From a checkpoint of a small transformer trained on Wikipedia.
Size: 16 layers, width 256, vocabulary 8192, 15M parameters.
Architecture: LayerNorm before each block, tied embeddings.
Training: a variant of SOAP for these matrices, 729M tokens.
Each number is 200 + 40 x the weight over its row's rms, rounded and kept within 0 to 999. Layers, rows and columns count from 0. The size before them is the row's rms in percent of the matrix's.

# layer 4 MLP up, 1024x256, rms 0.192, rows 1009-1023, columns 128-191
094,122,123,219,133,197,223,212,171,227,201,297,200,215,174,268,198,226,237,163,207,176,150,153,185,176,192,180,249,182,257,156,209,244,266,109,174,127,243,160,190,205,165,182,183,173,227,218,181,203,289,164,174,182,220,265,240,170,175,175,151,248,297,227,212
086,205,186,232,99,239,184,160,112,186,227,257,239,226,212,257,157,202,189,248,176,246,200,167,212,267,196,167,201,164,187,208,239,193,242,299,185,231,246,221,201,225,267,180,126,215,191,215,209,237,145,228,194,164,294,248,161,157,213,200,204,251,212,164,139
097,201,170,180,186,190,171,212,162,207,131,177,220,132,201,200,205,226,139,234,221,244,184,222,167,192,135,152,201,142,126,240,290,276,186,237,131,156,217,191,224,259,179,258,152,145,223,188,258,216,129,215,186,199,215,197,191,142,160,251,137,185,164,174,210
103,185,177,212,242,143,236,220,189,180,148,184,207,115,219,200,201,119,189,249,128,184,160,164,130,221,250,174,225,213,186,178,262,196,240,228,185,169,173,123,243,180,182,190,193,218,219,221,217,191,211,199,201,175,243,135,216,231,223,186,176,218,146,122,232
102,195,185,185,217,221,235,186,185,219,189,241,265,225,160,172,170,92,228,217,240,147,240,230,193,198,102,130,192,234,192,181,240,169,243,151,152,272,133,243,257,177,152,232,192,205,195,160,187,156,179,262,241,266,215,197,212,189,207,189,259,253,265,182,213
099,175,172,202,200,149,225,161,194,218,138,178,264,322,181,217,263,185,271,204,137,168,154,57,211,174,150,182,214,203,201,130,176,186,168,202,210,243,162,240,127,196,214,182,257,229,136,201,177,182,149,238,170,168,197,185,203,170,166,193,168,228,220,239,201
102,153,178,184,252,257,106,183,218,134,187,208,168,212,173,305,213,134,207,175,201,161,157,160,222,272,159,169,224,249,182,142,250,228,179,204,156,228,174,206,187,180,269,244,203,201,185,160,181,210,195,156,138,199,236,206,75,196,273,225,254,130,187,190,231
089,279,145,254,208,181,169,120,261,241,196,232,141,229,190,193,101,178,172,195,185,264,230,206,129,179,183,181,187,241,204,200,153,180,235,241,172,222,224,185,214,215,212,241,168,198,226,159,254,252,271,171,206,163,209,166,207,202,209,173,164,134,246,259,223
088,204,218,191,178,147,150,216,153,222,180,171,161,276,212,216,264,186,247,183,130,273,203,213,236,169,221,186,170,195,176,181,165,197,230,208,219,224,212,250,207,244,206,259,159,178,124,242,242,231,116,205,152,192,159,167,207,211,189,269,187,224,177,202,195
111,243,190,227,300,217,151,221,184,233,135,213,275,143,191,174,219,205,219,198,246,195,163,128,187,206,284,245,177,180,267,214,167,145,225,187,156,205,234,115,243,233,211,222,175,232,195,225,235,192,214,221,147,164,261,221,210,134,176,149,263,202,240,133,192
101,112,198,132,197,166,173,171,229,92,220,142,199,248,192,160,224,212,163,197,185,230,197,215,244,192,173,164,179,181,214,209,265,111,111,188,154,199,246,233,187,235,232,173,238,168,198,217,152,198,153,192,260,190,254,205,109,223,252,112,182,153,182,191,178
110,132,251,230,227,201,154,158,185,175,207,205,230,227,161,139,220,146,271,210,234,197,268,194,187,224,158,196,233,241,135,286,180,163,294,110,227,221,233,264,220,178,153,142,142,215,161,155,240,202,228,181,184,217,180,119,170,202,198,143,260,188,223,203,102
101,197,220,204,190,168,246,237,158,202,175,186,126,207,187,200,241,189,196,196,160,247,157,280,259,175,174,228,240,122,272,217,191,150,166,139,189,172,208,205,169,159,172,127,204,164,246,219,203,214,171,227,153,227,166,251,124,208,248,122,174,197,208,164,237
104,215,116,227,194,203,219,219,169,232,287,174,197,143,183,171,248,170,196,221,129,222,212,157,205,262,192,234,222,255,199,283,193,222,202,180,251,160,215,277,269,210,177,224,140,194,222,226,178,211,209,167,104,242,184,185,253,147,190,175,183,192,174,141,232
104,194,219,227,157,149,220,210,199,256,252,254,218,154,275,224,187,194,238,210,150,222,167,286,179,157,173,224,223,123,222,183,215,208,169,146,180,136,228,182,219,226,203,176,201,168,174,205,246,216,265,231,197,183,218,246,221,236,173,268,218,231,241,195,221